{
  "intermediate_size": 768,
  "hidden_act": "squared_relu",
  "positions": "rope",
  "rope_theta": 405000.0,
  "bias": "none",
  "init_std_up": 0.0274,
  "weight_decay": 0.088,
  "decay_shape": "linear",
  "final_lr_fraction": 0.02
}
Each number is 128 + 32 x the weight over the matrix's rms, rounded and kept within 0 to 255. Layers, rows and columns count from 0. Numbers have three digits each.

# v: layer 14 attention value, 192x192, rms 0.134, rows 35-51, columns 0-191
# o: layer 14 attention output (transposed), 192x192, rms 0.13, rows 35-50, columns 0-191
v35:121135162152098108150119115146166157110058104177122140113150086152158135068111146182156113151123088069127099185156119120119127128108131116127095116139144119164141143118119150147125118144123076117128144114110107094182148182149148149112202125122106148157174104113121122111119116155152122097109135135116123122135087100169129176106135201110152082085124187124136106131139133165120131100185134136082137160175077122097129149145090037128100100137150096149159085127159109114082156145198167148114095115117078117155139129098111115096148116098164124130067146101116080141111094139164133072
o35:131143131140133107147135185122099111081182119077110093045106116096128165150088111124168126150134105165123107171120142082107092129118134125132154112089164128070113149143056101143114154176065114082155134181108167126128101148126134122173092109156148179158128126216117109133165153101100165121145139181110148071126147143094124033152118138135164116119169118180132123073086160107167131148113104121180096072090090126185114131059111180134118158122131122119122159127153111137218090110137137113120114087208173155092138086151131148215165092086085102126198125153137190079136114099170135163
v36:155115124152094151106118126147106144087103138114162127122165072149118137086136127146087091128119151118081139099194156114132112139129107169079151133157143170117094147121117125145120108093096116149139081110176129170121135193102117089108152154140122117103113096118122155144119181138138167094118172123116114117160157159115125141171107139173150175194148114111090141113198164107088146061154185094132199117149101090097134165107144166083094040153110147172179100111155143083112099129164119164116147118115153103098140082105110129159122163137243081096132114156141129139120118132115164115
o36:128159134078117150144147152078127163203110066146127126098112159157107168183102089115150165084140188119161105113151160130119154124131122114163115147129164092161127104119145108100149133149119196124142121124093159100123136095151113118096164124135142130138095140120186129091120112160143126152156043168112071102139087095130150137164082109099161111060134147163146160132087108196106133171052175086113113182139111133140120139121135109188139166120105116079048134103153177164144113037117130089175135080141102172198117129129152166095171083148100146167105205191100122095095066079041106102
v37:132118185149099118172119129153154092157124079143192175143162130144161149134131133126094140133127145105143164134107131122090137112109121144147078187114080093100071156102092123152075157128169146102101077160114187072095153167087088147077122133174153103171121190138137136114144150119140206128124111152080126088124142126192109169133122164120104143099150114143103095100114110128128108091200162153138162102141078134142106079091127136144119082139102114098159155220127199093151134135174111141140128114120113095168148080099076189139123105145107099115144126101144137130143151149155111107
o37:043133121123141118095137104038164131183129170152183115153102135060132102136130092142161158130136092099109142098127141106096108134150126151126144177175160150131224131154111159133151147135052116120118146172134063073155129120120114112121170117129098134109178064157157142130090064124098167164126150096147165131160150093079190109163122142155153143169157152108123106118115128114160156128091170118088095121098114117123157105104169092116195179122149186132100188043071085123091136084113174121155142058145162086093121111214193104159193149109096122098072121176137121107101126137130103120
v38:116141139116129168103157139135134204077133132078189070107151168154120095120129111126144127129129122170142166112117160092146117135142134180109123110138140113057113152137136117111134108117105143121140130109130162126144056126158122127076111116128081139115092132114119176154128124138134142126111168110098115122131173153108115119115147061128128115136172060128156131094121150129106081139178130125151170159177066093139078169077118167033099124133123135129123160075161079145124106136105112073170129126110131150157115156143125148164120122145125149152163131100152151129126118140139147134
o38:115091068079091165146147152138153133158091157192107174091128139085103100117101128098093123106148125092135135124173151119137109165089111103217110185108128151095141116106146100128122114187206105127119178122113128092118155194143154130125149134036137091088229146105131137078164114157108182125132139113096146134122127098147124127153082087116155189153113168106179112132114113146140143113083107111128132132106127153122163098159074163172109115069128173153145098140163162154095137100124126145082086191144106133121110133163112144125120083113106129115118182143142091126071157162108108100
v39:129106079128129126133134121138158118152149137180145097171117123137145093129143191228052127080148088181099057101115125096126172137172145141113176157131173138108132069098137139117101152148125111132153107138178087131105170127069117122102099135100101105163114069149152080117077147126174119130138136118090088135112084172099156162127111105211156135159101099178145177084086157083162158133133116098079154121088137104127183166174195172155143132107166120139175119085147127095140099065147103140111076130111126144157157138083098073099142116063129092105143131101089134150183146128103113111
o39:131118154108139139147155166173112119167109147154103158158120177171162182134113087101140164111055061158101190127067076136131117142110059136135116124159080064139108056145142160216114102160154094130097115140101123077175130163116126114096158138191146126082065136164152155131107110109123093132125180061149127129109154130103193154104138188089144113081115096045163112196129071186102074103118176162144111157125092141129114093075107092154161140171136089084128176158085127146108130137121149122138141074132121162132103066097142163196147160156116165060116135162158111116113098077103100177
v40:137146083136103129095154135113151170081135141108148045104114102179128099169119143137121095197098059134119131067128197155084135120126114117145119107122086112109084119078106118133132168150122104139126170115092065139128158146108102137138154154100130117130088182150118169120093149111090152137165090112156176122153143178131110140108167116110101089117065148116081159142129163109130136139143082106158149133115163166122127167096129143175180136125156116146161118085139155141158110123099131138143158140146183110112117172134087117139141117170155176120092104122158152158084110082133153135
o40:132124096134146139085121128139162111190145097134127197142113131148137161151157126147095158137118165100129153125168069114152174054065152133107142083069139135107136153153177089189097078089103112083154132096151156144130073101177106168187079072127124154130171117151099070136110101116101097141087184174140148134076113073082158108111137096158155213121174143135126116107114125136126118154181131164174111165112090097136133184089144063107124108095059186126087096173076148150087140129164169103086135062127051130131144053141160173134159202104197179175127068152164113150142123105140064132
v41:136129147146147126133172083147141162142115162136133100114113108113144110152138125132096090172151056097117118124119187131088129113115120110095119127115141125195115080116081139139124102090130103158159125169138128163117124162148119106149128170069096139138174140107140141080067099158115126165133124097208123128124188104071221099135124106090147099074152093122107143127142154140125182128060064118104101156151117135140166094088172160125095163125168119112168131138126139107121128141154142088164153109116140138123081117140117073065114105153105122127149156148118111156152126133153108117
o41:136172112123151129131064172027096129121119100160131167098113117083138118120159164103150131186126172124114091172139095107210125107147121176175150118074093109171116120121123123148131135109144162107094144165139148120157133140112111122110119061147124156183120117119144132148152183122084127163117131203126124105150093183102115099122123196174116146104135122112123079183087140102155080124113148143138152094106164145123165140136064097149149135137073095111094100128131126142146146134121102151093084143095126097041161161073129244180160175155192141143092047055087128130094174122136125141
v42:074150145128124153095119111142145117122174166158201147120140061074155153106128106132103094173121136115179170093071153132128138130117110169143110113180159078045134118160159155149138098153105148153140088145164103143163060129188114131108165136161113132095151111055124133069161074135141082115175167130122156156145098117127142107132182129063128160122171100111162147112147142175100111147098125137152081164162135133160089133096165141070172107107155076127090145133147126140091136131078096081140064137090135133126111118159174136070103136113133089155131135120126127138118147167120111112
o42:102075110000094165144134126093134195087127127148082081131132129130099092126138113106118177109137119124113137137107115149121121159166123139136185179128111135126111140124105079137154095140144135149166153107146101133153115156100159143119103138120085118061147137139100147156133146141089129118161123106099116124136151107150120131088114113164175112120153133145106106142082134134138145141110123147120145122126122101155115128139139139135117137139139176146123118138163130106102118127138129124088175160168123140102132143145090151153157131130146118148110094103150101134105124115143143153
v43:134157108134190100142134086139161138101153130118167112140146117136101149142133089095141105119135117133099133145146101113102120142105083160085071099175110126187122082155104096126126132062107170127095113100140182158080063150115162147125171125173123190148180175100117131103112104100103145138171098100117107136164133109117167151097109129092122124142138120128147185109051112109149149219131131150123064186147081160119135099121167102106115151126126133104145142127128173084089148189116128137154101128118111126175084178136124043090120138108144119084170121086067053096179105148147132114
o43:112123149093105143112145138121114107143147103131136099070128117085134159102158155072122098145104142159112027086173083141148125119163176124171118091125114128082153140084162175091149157171158159201141137132179100143127178137092127094117091119085121103155135115169116132103145120170148119088055128076160126126059149115119124046190121103173176181130143128162132086093168178140112123074091111169164194012102192102125153147124087211137095089137111123206149090138058094174127126134091115129098105122142108121105118128107133171205136100185071161163147178070163142138122167111118125126
v44:109145151135134106166085119135103102078078125160138119100159144164112139160136134142136107088133204119140060120157117097132181139117140150086105116158113119190120126121139162130116142140122163101102154147165112159130067143168156150119148107105143121122079119163157135124107095083137151121123150120095135127162129107022124127141166129115160142121114157127139125115101142068132133138083099157078064178098104096139106155200129092060138140115170094166140088138149074150076119115112114089136138129167136157153090168111175110119131120091160115078125146097156160160151116080132163118
o44:181148155113135114109185083094130119150100145099154118113176130061136129159158133064117120180124126174147165145123156096129133168119120131117187175081167091123107114101157123178141111066133104118149165115101159120126096140102082119132145160146090073087135113143148152136158108115123188125053087150144136206114133170181130132122157129054076137100156078129133079135150175104115155096130141093196140105126102132102152089111184128195163123179055126084079206105160142075179146165125103150135103159131177120087162131067107123093135148141070143140134117109081096105128135108128098142
v45:119108138153102126138053166118164074084126116110135076145123156138162081130109108133122171159133126072121112136123112133075148119118153125128123088122146128137126164124130138130097243151126188117094150167117136118146116109108126131149112085113178127137164148153123158150128132128080178110085173151184125105173103123121130051096175067100128111162086150155150088141138113186117130079161133155118127123086085105127131141127086122144153136129104162161158131128122167136093142141119154082171124123153083086134174143111182143161141144154055128128103119139143151172143122155095113141
o45:097158138091164125098149085146086081139131134078125192124128145160070163149113166140142142149132027142102166083161079120155100109095130174145112189183189119078092121195117156129127056098162101068111069141146095136130140138120135144100134093127104131092158112164173151113134139118138130151136070159115112181131110138138134193181126115139142171167210148160111133080128102090120155118159136057190099157103109121140107133056154117112114115109198096116131147114155045183139082124131109165148136096139142132082132100188136166053117167079075073132118118168123150128136114167144114140
v46:103127096121115118110098130112157153145131142109105067117142160112086137089123123166124104144134139088138115120134119130128206153112170080110118102090162137164182119114184146181136046130143129064119106130138101147148182118104148156126144124156119107155049153140133082095143154120165085108153111145114183151108084146110092119081043160132103132156117131132146221103199104112133093111167157128164116130088135133109095119178094141114098113126133148206104171089150136185084099103119118184118116129128134152157178118122138097183143122162106123070116119133123127134081096154091128128
o46:165124133054121099167132153151129112114115090139153148144129135186167151113198157075120141133137075155070117093080096082170119159082142174111095074176073089127140128165127145063111159080130157197161151160108141104141116107130131130116114127110079136149224117106135094156107073126101139148129149069107102141157155142165139122173124160112151166077145162128128102150119113108062180122110146120104135075156110137101179174120159113163188168094054177077131116177081160126101169141147096063138139140200130140092106106141140148081185102081108175139081152121135192138110122054128125150
v47:120133137099108163133144140159099137163149100062080162128134143130119073143123098083142133086130183088064145109091141149163174124146095116151116135134165103159134156139135104148133175112159113099157109093161093132099118155104106145129153138104161138133085176081139137122201170154158097106166085150147128111128071142110174116095121091167087150098145122126112152131081025115159166135165128098107148125163083145117157153142187149140154109125121131127142159103118137115132120141069147159158100150097176136207128168116109114118121101121049123118109073171131109093166152084110147153
o47:164098105161127123121136112145170117209127155186108115081114137133143128134112176156059130165107107125178073139113118141129126136149194149106172164148135149155109105103152084131107121152132162169172179146090095114148143082124157043145120099175075060095120131141092091196122161085097109112096148105128090150143145081156089177127121158087171103204048076088174157169150154171091104154070139123168097117133150167133091089106134195096072136163158070138107119121136120102083158135110093060139058126132175117116127105124153040131130107143184147193136147115072152153096091155132181120
v48:098125103094075182118186099136194124172170107108158142186133141110133187107154110116109122153142068122121125118088096101163126144081123134138116132140152093131152138127141129165116121093138107115139129140146158127075122093134087124122154157150141143136099130132153078116156094169183081129142099147117159112089112136101102170113179141090107101078159130107174138116124154134106169094093087125151132126169062129093117098108154117106130093158115138100148154147174123125107148108086105108074078166112130121105146119168128093153129127189161124088130157098123153131065134166100112081
o48:173148076135128135169110150113085121103155118160147143183145098147136155098092062072126173108143206154150143070104123150066172212139152064161107119107110164128094115145192124100128105179116170171136121132141027157155163117062193112087128078130089126112092126132147129170087133089145100164109220048143131120180133167154199068063088110158121162148097097174147137169102119128113151180133102182105069124092164174151149156132141098115151141144113084154136084137112100134124161104140117130131199143134149127096113106099116145140117124120085106109103102061128109130147113135119178161
v49:085115161108083158133094138148059132112109096121109158074125130086120152145137111124160116136140115130131180101094140185143121106112124124134157117159130140095068158136147130095151140121134087095117146161137098153154154126164129129095142141108156118099094181109096146073140041168133159143154093091140200151155142104125102105123113125055109136140097145112087117160133076171121141087108153138090063148137202161134140149122188148100166112150122110099096149083070189182148114080090139120179152133109097096120104115160153138148144116142140139110137121116182208112123149111160143199
o49:219149127129136133105133062154129166134151156129118063148119131092122131103077136141137104072126137096121123152135103085076121212196154194155084082090105177094114082150102148097127145106064147163155149067146160123111139112090122170171107136178073111183144111115115153163096147095124052079175149146163058120117200113176135095111159176163149096114115095158171188128171144161080126131181149129154150102089127097091110101148100106120140119120116171181092133132129057125098130109140176144120176170105117165119153100179166133138091160151108077110123121147060104162072145150120108072
v50:158142099145169116147136103112148144118092111088164127155141146103176129104149131138108081136130077132165161112115080096095102145135104088078120068121111163158157222152104126132112115143076171193163087176134128148178096121148180186113169116170099100146144151170113074130020158122139109159204166105122177169107117097144120106095149186151119147145104097123099214099166106132124092062156131124122104111123127127080095107098135141089173123124123128132147081074152164184098152127113146121109127117165124123096126113122109058118131133162140104144152083142099142111119121193102137070
o50:053134163133113138123117104151097140185136066117135106051079069129158178136114125157186155102143157140046077180078138038108091129111119177196138160093111099146091132132104093056090112079123104186138097129148144166096105098094121127158103184092194232087126123097155132113167114145123144079116099096132092082157164116061134149140124110162123145152120210135142118137142115130123099148139125160142105126146162094126165145155083107168124118129024166126085131180110123134168106139123149144149179160088145143126091107158117174168177124117131205109140160108126127194133134104142089175
v51:165102123138152119121105128115132084150151165138115109217131135057124116187127152089132096100121105130164108119196124148141161105088151146118136080149122155136140149163137080126142158144083212147098102183178132156112121046118119163172130138165141124090164182166146132096120099124152100161096150120106109146087146140115131169113103163136100093046125118118149149127130082176104168099097154115139116131102065129159145101142069174144142167141130109122104112117110198109166122110133138110133137116123134111141131153140138149149137144110091125117070165099147113108108110145151145130